Weights of a small transformer language model.
Size: 11 layers, width 128, 4 heads of 32, MLP 512 tanh GELU, vocabulary 2048, 2.48M parameters.
Architecture: LayerNorm before each block, learned positions, biases, tied embeddings, capped logits.
Training: 147M tokens, 8997 steps.
Each number is 128 + 24 x the weight over the matrix's rms, rounded and kept within 0 to 255. Layers, rows and columns count from 0.

# layer 6 MLP up, 512x128, rms 0.5, rows 44-96, columns 0-63
[[172 177  95 128 113 139 101 136  81 154 128  74 129 174 122 117  83  89  78 147 156 158 167 145 137  85 132 166  83 141  93 124 108 127 180 160 115 119 117 148 135 155 106  98 143 147 123 161 131 149 150  94 147 139  87 103  95 125 138 163 132 158 116 130]
 [132 168 123 118 110 147  71 132 122 153 108 128 131 108 123 125 116 123 143 157 162 137 152 150 180 108  73 127 126 106 196 117 134 127 121 173 108  96 102 108 124 129 120 128 125 130 118 119 142 110 148  62  96 111 159 100 112  92 133 152 157 146 142 107]
 [117 125 134 134 149 116 162 120 104 105 147 152  99 123 149 136 136 126 166 127 104 182 142 132 120 103 129 138 123 109 157 148 102 137 100 121 109 152 155  99 116 107 125 125 119 114 113 126 109 151 138 124 121 144 112  93 126 147 160 116 118 144 118 129]
 [149 145 147 115 129 114  78 158  66 127 156 174 139 155 125 128  80 118  93 167 119 136 100 130 123 142 140 130 103  79 104 105 184 120 157 158 118 168 146 164 138 125 128 121 154 117 160 102 114 130 148 107 149 139 147 143 180 137 114 146 139 121 134 129]
 [111 120 152 128 138 126 100 131  98 179 134 144 101 156  94  87 111 131 124 109 178 123 125 142 134  99 129 170 158 117 149 151 104 112  82 130 119  97 107 166 149 104 153  92 172 134  94 139 149 143 110 145 133 142 137 131 141 150  95 118 147 109 110 152]
 [126 153 171 147 122 140  99 118 133 119 128  99 109 117  68 120 126 152 160 142 137 125 104  98 122 111 130 133  72 133 149  95  75 150 162  81 119 157 139  91 112 118 113 169 137 121 117 141  98 101 130 134 117 134 113 126 150 155 149 161 120 145 120 168]
 [130 168 116  94 116 158 164 117 126 121  75 154  87 138 154 147 140 100 140 136 146 148 172 124 123 121  97 163 159 134 170 127 118 126 131 146 151 148 158 121 101  82 148 145 137 117 104 122 113 102 152 129 169 123 175  90 161  97 120 131 132 155 114 121]
 [105 117 140 118 128  95 148 119 111 119 158 118 116 155 103 136 150 125 106 105 144 145 104 116 149 158 121  79 112  95 129  98 100 167  78 135 130 153 127 159 113 101 159 102 100 113 111 133 143 160 124 153 121 121 141 140 124 159 156 158 116 152 100 128]
 [144 122 124 120 152 143 130 137 132 115 150 146 116 124 140  74  96 114 129 124 119 126  93 181 124 142 142 136 137 158 118 163 118 139 157 109 182 135 133 102 176  96 138 114 117 133 122 105 137 151 108 120 131 120 118 123 164 167 174 159 128 144 103 147]
 [130 157 122 112 137 148 131 160 143 105 121 155 172 106 115 143 134 135 136 132 169 138 120  50 114 128 107 146 119 143  98 147 151 123 124 144 116 119 137 135 125 127 115 117 118 134  94  95 124 128 173 100 141 142 117 111 161 148 112 157 164 125 103 143]
 [162 177 112 143 144 106 149 169 119 139 142 140 128 128 165 112 174 122 101 135 122 120 161 133  97 125 120 116 102 117 132  96  78 173 159  82 153 141 147 101 127 113 159 142 116 124 146 108 104 142 159 142 144 102 152 131 115 103 112 108 104  97 146 130]
 [128 122 180 151  89 152 130 131  84 149 118 114 179 163 143 106 116 160 157 156 117 123 158 150 136 103 105 128 131 135 135  89 135 112 130  93 153 101 139 149 100 103  98 123  89  89 108 132 131 139 155 168 128 103 121  92  93 119 118 114 127 101 156 139]
 [138 110 113 150 173 109  95 171 138 145 126 144 112 167 170 143 119 146 122 145 132 124  93 165 151 108 136 129 128 120 103 108 118 130 174 122 122 151 142 120  81 109 106 147 154 112 162  97 141 138 160 125  91 130 168 119 182 143 106 129 150 109 133 113]
 [150 134 126 132 123 112 158  95 121 165 110 148  68 152 122 117 129 170 139 152 122  79 134 125 135 153 199 145 109 134 133  98 146  76 130 141 145 126 141 123 148  77 150 117 134 148 108 129 136 169 138 175 129 121 132 143 104 103 129 101 122 120 143 126]
 [ 83 102 128 138 144 120 137  92 149 107 164 139 173 186 158 128 126 179 171 141 110 151 171  91 139 158 147 104 115 159 125 122 116 124 103 164  73 113 164 125 109 105  87 118  73 180  93 105 164 106 134 128 105 114 141 104  74 153 138 138 107 136 171 165]
 [128 115  94 117 152  61 141 119 138 101 169 129 168 144 159 124 172 105 117  58 102 143 151 116 130 100 152 204 135 135  88 147 155  75 118 111 102  93 156 180 101 105  64 167 158 101 124  99 110 152 142  97 160 132 143 108 116 107 129 152 106 185 168 140]
 [121 133 103 131 167 134 129 134 147 119 120 115 109 154 134 105 122 144 131 106 132  58 115 124 116 128 102 131 122 143 103 102 125 114 106 157 128 143 153 132 133 102 148 153 106 159 115 136 126 132 120 121 137 154 147 144 192 118 154 136 131 153  89  85]
 [136 123  80  88 145 123 107 135  90 106 120 121  97  92 161 120 144 132 139 124 129 106 134 129 155 158 131  93 147 141 148 129 115 107 146 143 139 163 138 112 157  93 132 128  97 138 110 139  52 109  92 127 161 134 137 132 175 113  80 134 129 162 103 159]
 [103  89 100 111 139 118 172 150 106 102 127 116 157 148 108 138 118 144 121 132 116 124 136 147 149 170 177 136 129 148 197 125 129 146 144 106 137 134 128 158 134 136 125 110 162 122 128  95 124 127 107 142 145 129 136  97  74 109 141  94 114 127 142 137]
 [ 94 144 104 142 136 147 149 102 144  77 106 145  90 151 110 121 144 123 115 101 122 170 130 113 119 133 152 161 112 144 130 171 147 188 160 128  88  89 125 113 143  93 109 110 135  91 110 149 110 136 144 108 154 119 104 119 120 137 102  95 125 133 122 151]
 [ 61 194 175  94 120 155 159 119 168 153  83 124 172 112  83 155 143 104 169 140  97 158 149 112  86 105 112 138  91  89 181 142 173 117 200 122 107 132 142 114 105  67  64 147 151 167  88 125 133 134 115  88 107 124 164 159 137 154 151  86 107  68 103 131]
 [141 156 139 141 122 122 141 139 137 146 126 138 112 134 134 143 108 147 142 114 117  98 110 131 141 139 110 140 121  98 111 142 147 104 148 139 141 150 118 154 106 124 106 135 174 126 121 128 138  97 154 164 134 130 119 159 105 126 108 110 147 177  85 158]
 [165  93 129  72 147 121 113 185 178 125 123 152 128 167 116 128 116 144  93 155 119 105 122  73 154 121 102 141 109 125 144 109 165 149 134  74 111  93  84 106 158 161 117 131 119 170 104 112 100 133 132 121 182 110 104 131 116 126 125 121 162 111 124 105]
 [126 145 119  88 102 120 130 118 149 155 138  73  99 112  77 131 104 154  99 147 129 127 128  60 118 112 133 123 128 169  93 126 140 137 126 129 111 145 138 123 143 123  79 118 159 120 111 146 121 120 145 143 106 106 141  94 157 103 162 179 152 115 128 124]
 [172 133 131 151 140 160 132 114 107 150 189 142 130 141 184 143 113 126 120 129 125  92 167 119 101 132 129 107 149 158 141 125 162 124 102 132  88 150 122  89 119  85  67 165 111 114 157 146 163 110  89  93 145 159 141 128 112 113 107 130  84 148 158 201]
 [137 119 178 140 165 123 155 112 153  69 135 146 180 128 108 152 110 115 107 158 133 132 128 104  94  92 142 120 149 151 126 136 201 116 125 123 129  94 131 120 138 101  94 122 140 137 110 113 100 111 174 135 100 108 120 136  79 144 135 111 132 150 109 126]
 [128 136  64 170 131 118 115 127 125 136 128 115  95 158 153  66 111  93  92 160 130  84 120 156  90  88 122 147 135 150 112  93  91 147 139 116 111 166 122 121 120 112  88 126 157 120 109  81  81 115 170 143  74 142 157 126 225 129 125 134 145 127 119 142]
 [127 121 123 135 110 131 106 152 143 127 141 129 128 117 129 135 108 115 135 129 142 150 145 108 142 138 137 144 162 135 111 123 137 190 110 137 143 147 206 124 116 115 102 182 123 123 176  85  97 129 114 101 158 113 156 121 108 145 142 117 119 108 158 130]
 [ 98 100 161 107  89 129 154 133 156 133 135 105 105 131 154 142 125 162 113 127 110 175 153 118 121 101 151 124 120 124 120 116  95  99 123 145 119 174 158 135 100 154 176 121 108 127 119 124 111 110 134 115 148 122 150 109 112 115 105 129 138 114  88  85]
 [143 124 135 128 137 134 108 137 120 137 105 108 115 129 123 148 124 132 149 112 173 130 135 117 103 175 138 144 110 119 133 126 119 105 112 148 133 138  98 174 160  93 108 166 145 133 149 149 110  86 144 148  97 138 119 165 112 116 143 128 126 156 158 105]
 [127 131 110 139  96 140 144 111 137  97 122 135 145 155 109 128  97  79 152 173 139 129  78 135 111  52 126 162 110 131 100 114 166  75 112 142 125  89 127 172 130 136  95 104 168 127 106 146 159 123 157 163 111 129 118  90 151 160 108 138 106 125  98 148]
 [120 150 119 130 146 141 126 160  96 141 138 140 126 126  91  87 136 137 152 139 118 146 112 174 126 123 126 136 145 131 123 134 106 178 113 117 125 125  86 140 145 108 145 118 127 150 122 128 126 146 126 156 123 109  83 113 116 110 137 185 153 132 117 128]
 [110 151 130 152 158 131 136 164 109 110 124 163  84 170 138 120 135 116 167 137  90 129 139  97 148 112 103 164 144 128 128 135  84 101 145 111 124 136  90 122  99  90 143 143 137 159 139 113 155  88 115 191 104 133 133 100 138 143 146 145 137 134 134 123]
 [128 127 182 111 146  82 125 127 123 114 152 140 106 125  95 133 124 132 110 148 146 143 109  99 144 151 140  89  98 114  83 156 127 163 107 172 109 105 190 132 158 113 143 145 144 163 123 123 128 151 151 100 133 120 102 122 100 159 143 117 169 128  85 136]
 [131 132 110 100 159 138 137  96 121 138 111 129  79 175  84  96 157 132 125 135  78 125  99 139 147 147 143 114 146 166 178 138  92 122 113 128 105 133 140 100 130 178 119 170 110 132 102 156 136 143 124 160 133 104 111  97 170 160 185 103 155 118 137 115]
 [134 125  91  91 128 138 164 133 127 169 132 122 137 132 157 119  73  78 121 110 102 153 105 134  97 126  77 137 123 196 128 150 131  99 191 126 120 192 154 145 165 130 115 141 130 135 118 143 106 160 151 147 138 115  83 111 164 110 132  88 141 126 192  99]
 [136 118 122  85  81 107 156 110 159 109 153 148 123 147 118 134 137 118 103 126 151 148  68 172 100 121 119  99 155 151 126 122 136 107 162 142 126 103 142 123 143 117 112 133 123 116 137 163 105 135 134 115 132 117 143 113  94  97  91  91 108 119  99  86]
 [111 151 154 129 162 109 124 138 136 126 168 128 163 137 117 186 150 120 138 100 157 149 139 103 109 122 107 150 158 147 137 136 140 122 162 111 135 131 108  89 124 125 142 152 120 150 124  83 135 103  90 170 128 130 129  85 147 166 142 147 136 109 167 157]
 [140 172 122 130 131 131  93 172 148 126 129 106 100 145 153 149 148 137 150  94 113 160 105 115 112 106 117 126 117 150  90 125 133 166 115 138 123 136 110 118 119 144  94 125 107 138 151 108 128 130  99 113 150 134 152  98 125 125 168 120 115 121  71 115]
 [191 154 148  96 141 120 144 140 119 123 140 106 151 130 118 146 137  89 117 102 137 155 113 121  98 116  94 153 100 162 140 129 129 127 137 168  97 139 106 179 154 139 153 131 138 146 114 131  93 115 126 114 133 111 163 134 110 108 119  94 113 121  97  88]
 [122 163 158 100 131 128 123 155 121 119 116  97 113 166  77 131 137 167 118 148 165 134 113  92  85 162 132 171 139 168 139 105 160  88 118 174 113  90 129 123 124 148 149 131 150  73 137 100 127 115 130 111  66 122  86 123  96 129 113 171 134 127 154 132]
 [142 122 182 111 127 119 159 168 144 137 122  83 142 164 167 116 124 162 137 106 147 135  92  97 131 170 145 121  80  92  90 128 141  95 147 135 110 128 149 136 135 120 125 116 128 128 132 127 114 118 110 170  89 131  79 161 129  86 162 147 118 180 125 110]
 [122 132 147 131 127 160 119 146 146  99 112 156 142 105 158 125 119 126 198 118 128 167 113 129 154 102 161 146 124 107 153 131 126 131 121 125  95 130 114 126  98 117 145 173 133 136 105  66 153 122 121 110 138 146 149 140  87 155 153 130 148 103 123 107]
 [114 126 157 101 166 146 135 117 131 123  85 153 118 122 105 101 150 166 111 126 116 123 112 123 135 154 126 148  66 113 101 133 148 110 114 145 120  93 139  77 123 121 114 119 155 131 100 116 122 132 124 144 162  93 106 126 122 172 138 115 105 138 139 193]
 [116 166  91 138  77  95 106 137  92 120 161 118 118 124 142 132  85 155 160 126 138 145  99 132 174 110 121 167 125  84 142 152 119  77 117 146  87 113 157 190 109 105 119 144 129 106 103 131 142 121 216 167 115 144 104 132 113 105 159 145 120 136 118  82]
 [150 176 101  91 141 126 144 133 137  98 141 112 150 113 176 131 131 130 132 125  98 148 130 149 126 165 109 130  91 116 115 124 134  97 144 145 100 149 111 136 123 169 137 169 143 177 134  76 161 131 102 121 118 107 135 118 155 123 155  98 123 138 127 149]
 [163 141 146 131 114 134 131 116 128  68 142 125  88 184 141 114 170 144 117  96 146  99 151 137 108 135  99 119 136 131 140 136 155 111 143 128 100  77 110 115 132 143 158 104 112 163 115 135  95 121 116 158  92 109 120  76 126 136 125 113  87 133 113 100]
 [121 148 143 126 118 147 136 183 118  96 164  99 133 102 113 125 125 141 122 114 104 126 108 162 145 152 126 115 137 121 120 107  98 164 157 128  88 143 160 123 158 156 151 153  91 153 106 108 104 126  84 167 126 120 124 115 138 148 145 141 143 196 110  84]
 [130 129 135 142  90 150 106 139 114  64  96 125 100 128 166 160 102 133 129 125 120  82  69 165 142 105 161 129 172 103 143  95 105 132 118 126 129 130 158 125 106  95  91 162 112 166 120 127 176 114  74 134 153 130 121 101  78 142 151 156  82 130 118 119]
 [146 124 144 129 151 142 142 147 110 113 160  98 169 122 126 132 112 124 107 124 139 162 162 160  99 162 121 124 131 102 136 161 146 121 101 135  97 147 137 135 135 142 121 108  83 143  84  86  94 117 132  99  97 125  92 161 112 142 108  56 106 137 135 155]
 [114 160 132 113  95  79 118 113 121  69 143 108 148 123 132 123 120 113 116 115 143 145 111 142 144 121 111 175 143 138 152 114 150 121 120 112 110 158 104 130 109  90 114 141 147 191 142  88 131 124 146 189  92  98 180 119 143  98 100 147 145 139 120 107]
 [121 155 128 164 119 148 128 126 136 148 125 113  98 126 125 106 158  77 147 140 182 113 117 123 120 136 122 151 106 120 120 163 114 106 139 136 119 124 104 164 135 127  85 127 118 133 132 137 145 134 130 190 114 132 177 139 124 166 175 133 138 102 145 147]
 [140 135 129 116 141 150 176 153 116  93 143 163 121 135 111  87 135 146  87 122 117  66 120 107 110 126 133 123 108 112 143 118 148 107  96 146 115  98 111 125  88 123 130 202 139 176 121 130 144  89 156 124 123 114 130  92 183  85 147 142 191 114  95 118]]
# layer 6 MLP down (transposed), 512x128, rms 0.255, rows 44-95, columns 0-63
[[157 107 118 120 115 136 136 186 137  82 192  68  85 121 131 151 131 173 119 155 127 116 141 159  86 159 121 125 144 101 130 145 139  89 141  96 154 113 106 142 123 139 166 162 121 122 120 132  82 143 102 127 123 107 128 129 108  86 125  96 141 129 119 127]
 [122 120 153 119 135 129 121  86 172 115 120 142 113 153 129  94 127 132 133 114 138 172 160 159 128 111 153 128 124 157 129 130 146 105 130 111  88 130 109 131 160 177 155  97 114 111 136  87 132 158  92 113 145 121 129 108 139 106  93 139 108 102 125 128]
 [ 93 127 128 136 120 119 118 146 126 149 117 100 154 151 113 114 104 126 107 113 140 128 119 118 128 170 120  88 127 131 168 152 124 114 132 116 148 154 125 126 163 136 125 128 126 141 119 130 128  89 139 123 139 100 159 145 144 128  78 146 127 129 136 122]
 [163 144 190 138 176 153 126  50 116 117 169 201 170 108 163 126  98 146  83  99  91 124 111 136  79 130 152 140 152 174  90  93  86 152 102  71 138  99 183  91 135 175 122 144  95 127 126 132 133 144 149 165 145 137 124 136  78 195 120 134 136 119 106 119]
 [114 116 121 102 132 122 103 162 153 124 130 120 139 164 131  94 135 154 142 152 128 113 142 132 173 138 104 118  74  83  85 118 147 118 116 147 114 184 108 119 138 125 144 118 116 115 144 140 122 113 142 144 100 126 122 140 148 122 148 131 124 137 164 128]
 [107 118  91 151 162 141  94  77 120 112 146 144  75 105 155 144  93 141 131 125 128 135 138 140 128 212 116 148 127 104 112 157  89 123 115 122 131  93 138 160 173 124 134 122 145 130 156 152 161 127 127 137 130 100 144 115 106  92 130 156 106 149 159 109]
 [148 120 112 104 141 153  86 211 128 144 120 122 134 154 134 115 155 143 148 103 157 143 122 140 148  99 111 158 153 137 141  97 124 119 137  92 129 155  99 126 124 144 147 125 132 131  87  94 101  99 151 107 141  95 137 177 133 123 106 115 194 146  74 161]
 [106 130 124  99 103 123 169 125 142 143  85 106 150 133 101 138 117 100 162 118 125 112 148 134 101  70 119 123 164 138 149 129 161 172 126 108  93 127  97 128 162 179 169 140 124 120 103 125 125 139 110 160 138 132 154 112 134 117 118 149 103 140 152 169]
 [146 126 118  85 125 135 143 127 111 107 112 140 158 121 105 109 124 131 113 116 109 142 156 137 124 115 119 108 107 146 117 124 129 154 143 135 131  84  98 103 159 115 134 127 121 163 148 144 141 116 132 137  77  94  96 168 140 103 136 114 156 120 120 133]
 [116 104 144 140 150  95 146 150 167 114 140 135 113 153 138 145 116 148 167 118 170 125 111 110 133 143 133 153 130 126 110 104 138 129  61 116 140 129 124 118 134 162 153 153 132 144  81 131 140 104 128 139 199 133 109 126 140 111 140 105 117 128 133 142]
 [110 132 158 128 122 167 141 120 184 134  91 135 122  83  77 125 115 143 120 128  86 151 130 159 142 131 172 181 121 148 127 128 119 118 152 153 155 124 112 109 136 146 135 126 168  90 115 120 147 137  88  96 135 220 126 148 133 127 162 103 159 137  89 141]
 [135 130 131 144 146 121 168 132 145 134 133 123 180 113 117 128 189 110  91 182 136 128 131 109 135  94  93 104 121 124 125  83 149 123 106 154 124 159  90 121 157 113 185 128 150  99 150  76  83 100 131 123  97 158  99 120 131 112 106 178 124 107 126 112]
 [138  62  93 132 135 134 117 110 126  77 145 132 111 161 113 109 108 122 137 120 136 141 123  94 136 134 138  94 130 124 100 161 145 118 116 152 145 122 142 135 135 155 154 152 113 113 139 109 159 129 126 154 116 143 132 160 121 153 131 130 110 113 137 105]
 [166 146 130 142 112 133 169 132  90 141  90 146 131  99 162 113 110 143 110 145  93 104 131  99 141 110  74 125 128 119 122 111 134 137 125 104 119 143  80  96  92 122 146 113 161 128 165 188 109 113 113 151 161 119  84 117 121 151 100 128 146 123 164 102]
 [126 112 158 101 153 134 112  85  97 129 147  77 164 169  94 112 104 124 119 162 135 158 169  66 123 154 113  89  99 152 163  93 102 124  80 122 107 132  85 106 132  78 117 122 123  86 104 119  95 129 152 154 132  84 187 122 127 128 119 134 137 113 136 148]
 [141 113 142 123 126 149 115 106 130 120 154 145 154 131  98 146 168 165 115 105 118 119 100 139 104  95 161 147 136 123 144 213 135 172 137  68 121  78 133 160 118 161 135 141 132 178 112 154 155 135 143 120 134 136  97 153 125 129 115  71 111 112 133 120]
 [128 149 127 149 109 143 106 117  91 139 144 126 116 145 126 168 118  99 126 100 107 158 128 136 123 141 102 131 122 141 137 153 101 116 137  96 164 120 149 125 163 151 126 133 124 109 157 120 120  93 136 139 120 126 122 151  95 122 109 110 131 130 103 144]
 [131 146 174  76 115 144  97 141 122 137  94  76 145 128 144 144 174 138  87 115 103 135 143 109 107 141 122 116 122 142 119 107  91 114 120 131 127 160  77 122 115 169 124 129 211  94 153  95 122 180  85 127 132 175 124 113 149 141 137 109  97 138 122 151]
 [111 114 145 117 129 128 115 121  97 140 118 103  83 135 156  82 117 139 163 135 154 115  98 134 113 130  97 140 132 119 136 149 131 159 107 151 133 132 123 111 116 144 141 143 147 137 163 133 138 120 147  87 107 153 150 176 137 133  94 130 126  93 132  96]
 [171 144 124 100 139 121  98 118 127 131 157 137 164 146 124 146 122 117 174 156 142 120  95 148 153 171  79 116  98 105 101 156 130 132 133 129 136 131 147 129 132 122 130 166 117  96 113 139 133 137 111 107 131 170 154 127 105 123  98  91 129 177 120 114]
 [ 89 153 157 136 124 134 112 122 163 110 159  97 152 150 110 156  94 116 110 120  83 188  75 112 104 107 142 134 147 115 152 195 109 113 127 132 127 118 106 124 152 129 141  88 162 148 127 107  81 125  92 100 125 118 151 146  98 114 132 132 152 143 130 149]
 [149 142 111 120 124 132 112 173 176 114  93 121  87 122 159 140 103 104 135 120 120 137  66 117 104 151 109 111 119 135 134 121 128 133 131 153 152 136 169 141 121 147 139 109 120 117 110  91  96  90 129 121 133 123 151 137 161 170 113 101 132 121 143 150]
 [163 129 125 134 153  91 167  79 173 140 109 113  87  80  69 171 129 173 131 130 116 143 111 108 140 152 163 128 111 163 103 143 131 127 125 163 165 126 165 127 122 164  98 107 111 100 116 125 116  75 120 126 160 124 121  79 116 114  90 149 128 134 164 116]
 [131 167 137 156 188 139 122 116 101 139 131  87  84 121 137 109 104 129 129 140  96 144 129 140 157 162 106 121 129  88 137 148 139  91 136 136 141 113 133 142 135 131 158 130 136 103  93 152 127 121 151 120 138  94 114 148  91 104 113 109 144 110 154 124]
 [167 119 129 132 180 115 127 153 113 109 144  96 111 128  87 118 193 122 125  96 124 123 204 109 146 117  56 144 155 150 164 128 172 107  72 107 134 140 139 148 111 155 131 146 186  81 189 135 111  80  90 143  65 137 131 147 143  83 127  99 121 163 140 152]
 [137 160 113 148 145 145 129  89 141 140 160 121 164 131 151 117 125 136 130 108 152 132 129 126  81 114 157  98 112 131  88 103 109 127  98  97  94 142 116 104 113 157 108 143 121 132 148 191 120 124 156 115 156 124 165 129 128 126 166 116 109 105 154 152]
 [173 184 152 129 134 133 131 114 162 116 144  91 120 208 128 124 161 124 127  90 191 104 141 109 132  95 152 109 158 130 168  89 147 146 143  83 108 117 152  80 121  82 124 111  99 131 114 174  89  82 139  91 104 148 140 119 122 166 116 160 162 121 175 131]
 [116 132 104 171 102 123 101 106  89 107 111 122 132 138 151 101 127 155 135 158 142 128 120 152 108 122 116 115 115 141 147 126  94 117 145 148 127 109  82 166 139 162 133 102 139 127  99 132 157 137 158 106 150 152 101 111 112 113 139 106 142 147 116 107]
 [116 103 105 118 114  94 139 130 111 147 149 111 154 128 150 136 155 123 160 166 125 119 143 160 108 134 113 150 125 117 124 148 115 139 176 118 141 158 109 141 167  93  99 102 131 129 100  91 121  87 137 127 100 125 108 124 141  91 176 105 139 146 111 128]
 [135 157 127 163 147 137 136 119  86 141 137 147 122 122 119 136 147 127 135 128 136 115 141 124 136 152 131  83 114 128 126 144 134 130 121 115 152 133  86  71 109 144 138 115 124 108  77 129 134  85 135 127 128 160 165 165 161 105  99 127 118 125 127 123]
 [131 108 150 111  94 126 129 125  88 141 128  99 124  87 141 110 100 106 117 128 139 116 141 114 130 122 132 154 143 141 157 134 107 184 122 140 122 122 107 130 151 140 118 100 121  93 170 107 149 109 119 127 116 139 142 109  79 126 129 119 146 118 141 144]
 [101 189  98 107  98 134 127 118 127  81 126 148 114 136  78 103  66 104 118 132  79 138 140 138 106 110 139 143 173  96 170 187 103 100 127 101 126  84 145 140 122 141 144 132 103 148 144 133 113 168 152 140 138 107  85 171 114 105 111 140 105 110 109 131]
 [102 117 114 117 121 113 140 115 122 125 144 171 128 146 147 177 128 152 157 134 127 166 130 121  98 132 120 108 113 109 105 143 109 165 138 112 145 144 122 153 147 130 157 152 136 136 141  98 118 150 168 165 123  77 146 112 143 118 122 137 107 125 123  60]
 [129 123 130 110  93 127 154  96 141 137  50 146 149 130 140 115 177 161 171 156 113  82 160 120 134 121 202 133 119 160 125 112 122 155  89 116 125  97 150 147 129  81 184 180 144 115 120 115  73 130 152 124 108 176 120 105 147 154 151 135 109 114 133 148]
 [144 117 104 117 127 139 142 120 119 131 146 104 101 133 121 146 103 184 124 137 151 111  77 166  80 177 138 119 120 125 168  70 135 139 127 119 126 105 147  90 134 140 122 101 144 140 136 109  82 104 119 147 135 159 160 115 170 147 129 135 131 135 147 123]
 [103 116 112 154 113 173 156 109 182 109 136 145 122 102 118 154 156  73  84 116 133 102 114 107 136  97 134 176 111  87  91 188 116 110 152 158 122 138 105 140 124 164 143 106 161 164 132 128 104 122 109 138 108 144 161 143 138 157  95 107 159 127 106  75]
 [130 121 116 114 125 145 120 128 125 110 134  94 136 104 147 135 129 174 148 123  85 124 106 156 163 126 167 120 145 142 117  88 100 171  77 122 117 171 162 146 173 127 120 136 158 126 132 117 107 106  97 147 134 144 131 186 104 143  77  98 129 113 144 145]
 [138 109 126 111 118 137 130 149 147 178 151 149 147 116 153 125 124 157 126 116 147 127 125  87 137 125 150 168 100 126 111 103 121 142 140 105 119 121 104 148 107 130 114 104  92 148  92 109 114 129 131 124 116  98  89 136 134 113 129 147 101 118 111  84]
 [133 105 121 152 109 120 144 147 121 120 132 166 113 109 139 131 141  90 134 154 122 120  97 103 138 141 131 111 110 117 106 130 118  99 144 134 131  98 131 148 135 126 136 141 124 136  82 157 135 134 125 139 136 174 127 105 124 125 154 140 119 162 145 131]
 [138 148 166 166 131 128 106 140  54 119 116  96 137 119 160 142 135 171 131 130  82 111 155 112  96 116 115 137 122 132 141 121 143 131  91 137 131 112  98  90 145 148 114 110 169 112 141 143 101  88 119 157 134 117  98 124 107 142 126 119 160 127 156 107]
 [149 121 195 163 145 155 166 155 173 152 112 122 144  98 111 182 135 161  95 119 127 119 124 126  74 135 133 158 115 117 102  94 125  73 129 147 152 145 128  89 164 139 155 155  76 108  93 188  82 107 176 120 141 125 108 115 114 144  97 152 144 175  97 113]
 [145 111 156 118 132 137  61 124 158 113 174 129 115  72 150  99 149 105 113 100 166 156  70 116 130 153 145 189 188 149  76 138  40 103 136 137  85 130 140 157 138 130 148 129  87 116 126 100  71 148  95 142  93 119 157 104 129 111 103  92 121 115 114 113]
 [137 120  91 151 120 135 101 142 129  82  67  86 138 169 131  84 120  87  90 127 101 129  99 153 139 133 147 187 128 117 131 130 112 128 112 123 125 119 155 137 121 153 141 186 103 115 151  79 128 116 159 117  90 124 133 106  90 165 136 100 119 106 130 164]
 [204 143 109 124  93 156 144 146 111 177 113 137 128 157 117 156 149 135 117 145 131 132 107 122 120  92 154 112 119 138 111 116 173 122 114  87 114 128 113 123 111 135 103 131  79 124  99  99 108 144 143 162 133 145 111 104 149 167 177 149 202 135 129 148]
 [146 111 159 115 156 112 130 138 103 134 115 113 133 149 138  93  67 123 124 126  94 101 162 136 129 136 110 127 124 133 146 113 153 110  74 116 101 141 103 144  92 173 145 145 116 106 126 149 171  88 110 142 147 176 103 121 123 142 142 167 137 147 203 106]
 [117  89 115 125 183 157  97 134 128 146 122 132 136 124 136 116 149 157 112 144 153 131 133 141 174 126 126 136 163 126 121 100 144 148 180 144 136 161 147 166 110 149 140  52 143 164 144 126 114 146 104 129 164 140 125 157 115  72 137 149 130 117 115  96]
 [111 121 161 106 141 131 135 134 131  79 136 145  86 142 116 113 150 145 112 160 134 133 107 116 153 120 168 117 112 164 139 133  97 108 142 107 141 105  72 148 127 172 149 122 102 110  89 110 140 112 167 139 123  98  82 126 153 133 122 176 175 135 127  98]
 [130 142 120 111 138  96  94 140 127 151  89 132  96 159 154 140 137 110 153 112 117 120 142 163 179  57 117 134 129 119 126 107 149 108 124 119 120 114 185 139 199 153 124 120 103 191 125 104 111 129  93 113 175 147  86 151 149 108 122 129 113 145 182 153]
 [139 147 156 118 120 120 150 153 157 134 135 117 169 125 109 116 124 129  78  98 116 134 104 151 111 131 135 114 106 146 126 162 145 125 111 142 107 128 123 168 134 154 121 149 121 133  98 134 101 150 163 131 139 178 129 108 137 150 126 110 113 139 120  97]
 [141 131 167 159 129 150 120 114 113 134 114 165 128 112 164 127 144 145 148 116 105 154 171 102 130 128 120 109  82 106 131 137 152 156 136 149 124 138 108 116 144 120 140 147 131 142 156 126 145 134 172 106 166 143 106  88 138 125  99 158  93  99 150 128]
 [136 117 119 190 163 112  93 139 121 116 155 151 171  97 104 162 151 117 122 127  91 160 165 150  88  72 119 107 116 114 134 148 142 172 144 127 146 123 136 132 143 164 107 136 121  57 143 102 160 136 138 106 140 138 120 157 136 113 156 116 136 114 106 107]
 [159 106  76 161 156 172 165 141 144 120 161 130 144 109 145 134  89 114 110 121 160 120 142 131 158  88 109 100  88 136 103 125 161 161 123 137 158 161 149  89  93 129 131 132 141 145 103  88 116 140 128 109 139 135 121 124 159 110 109 161 200 140 128  81]]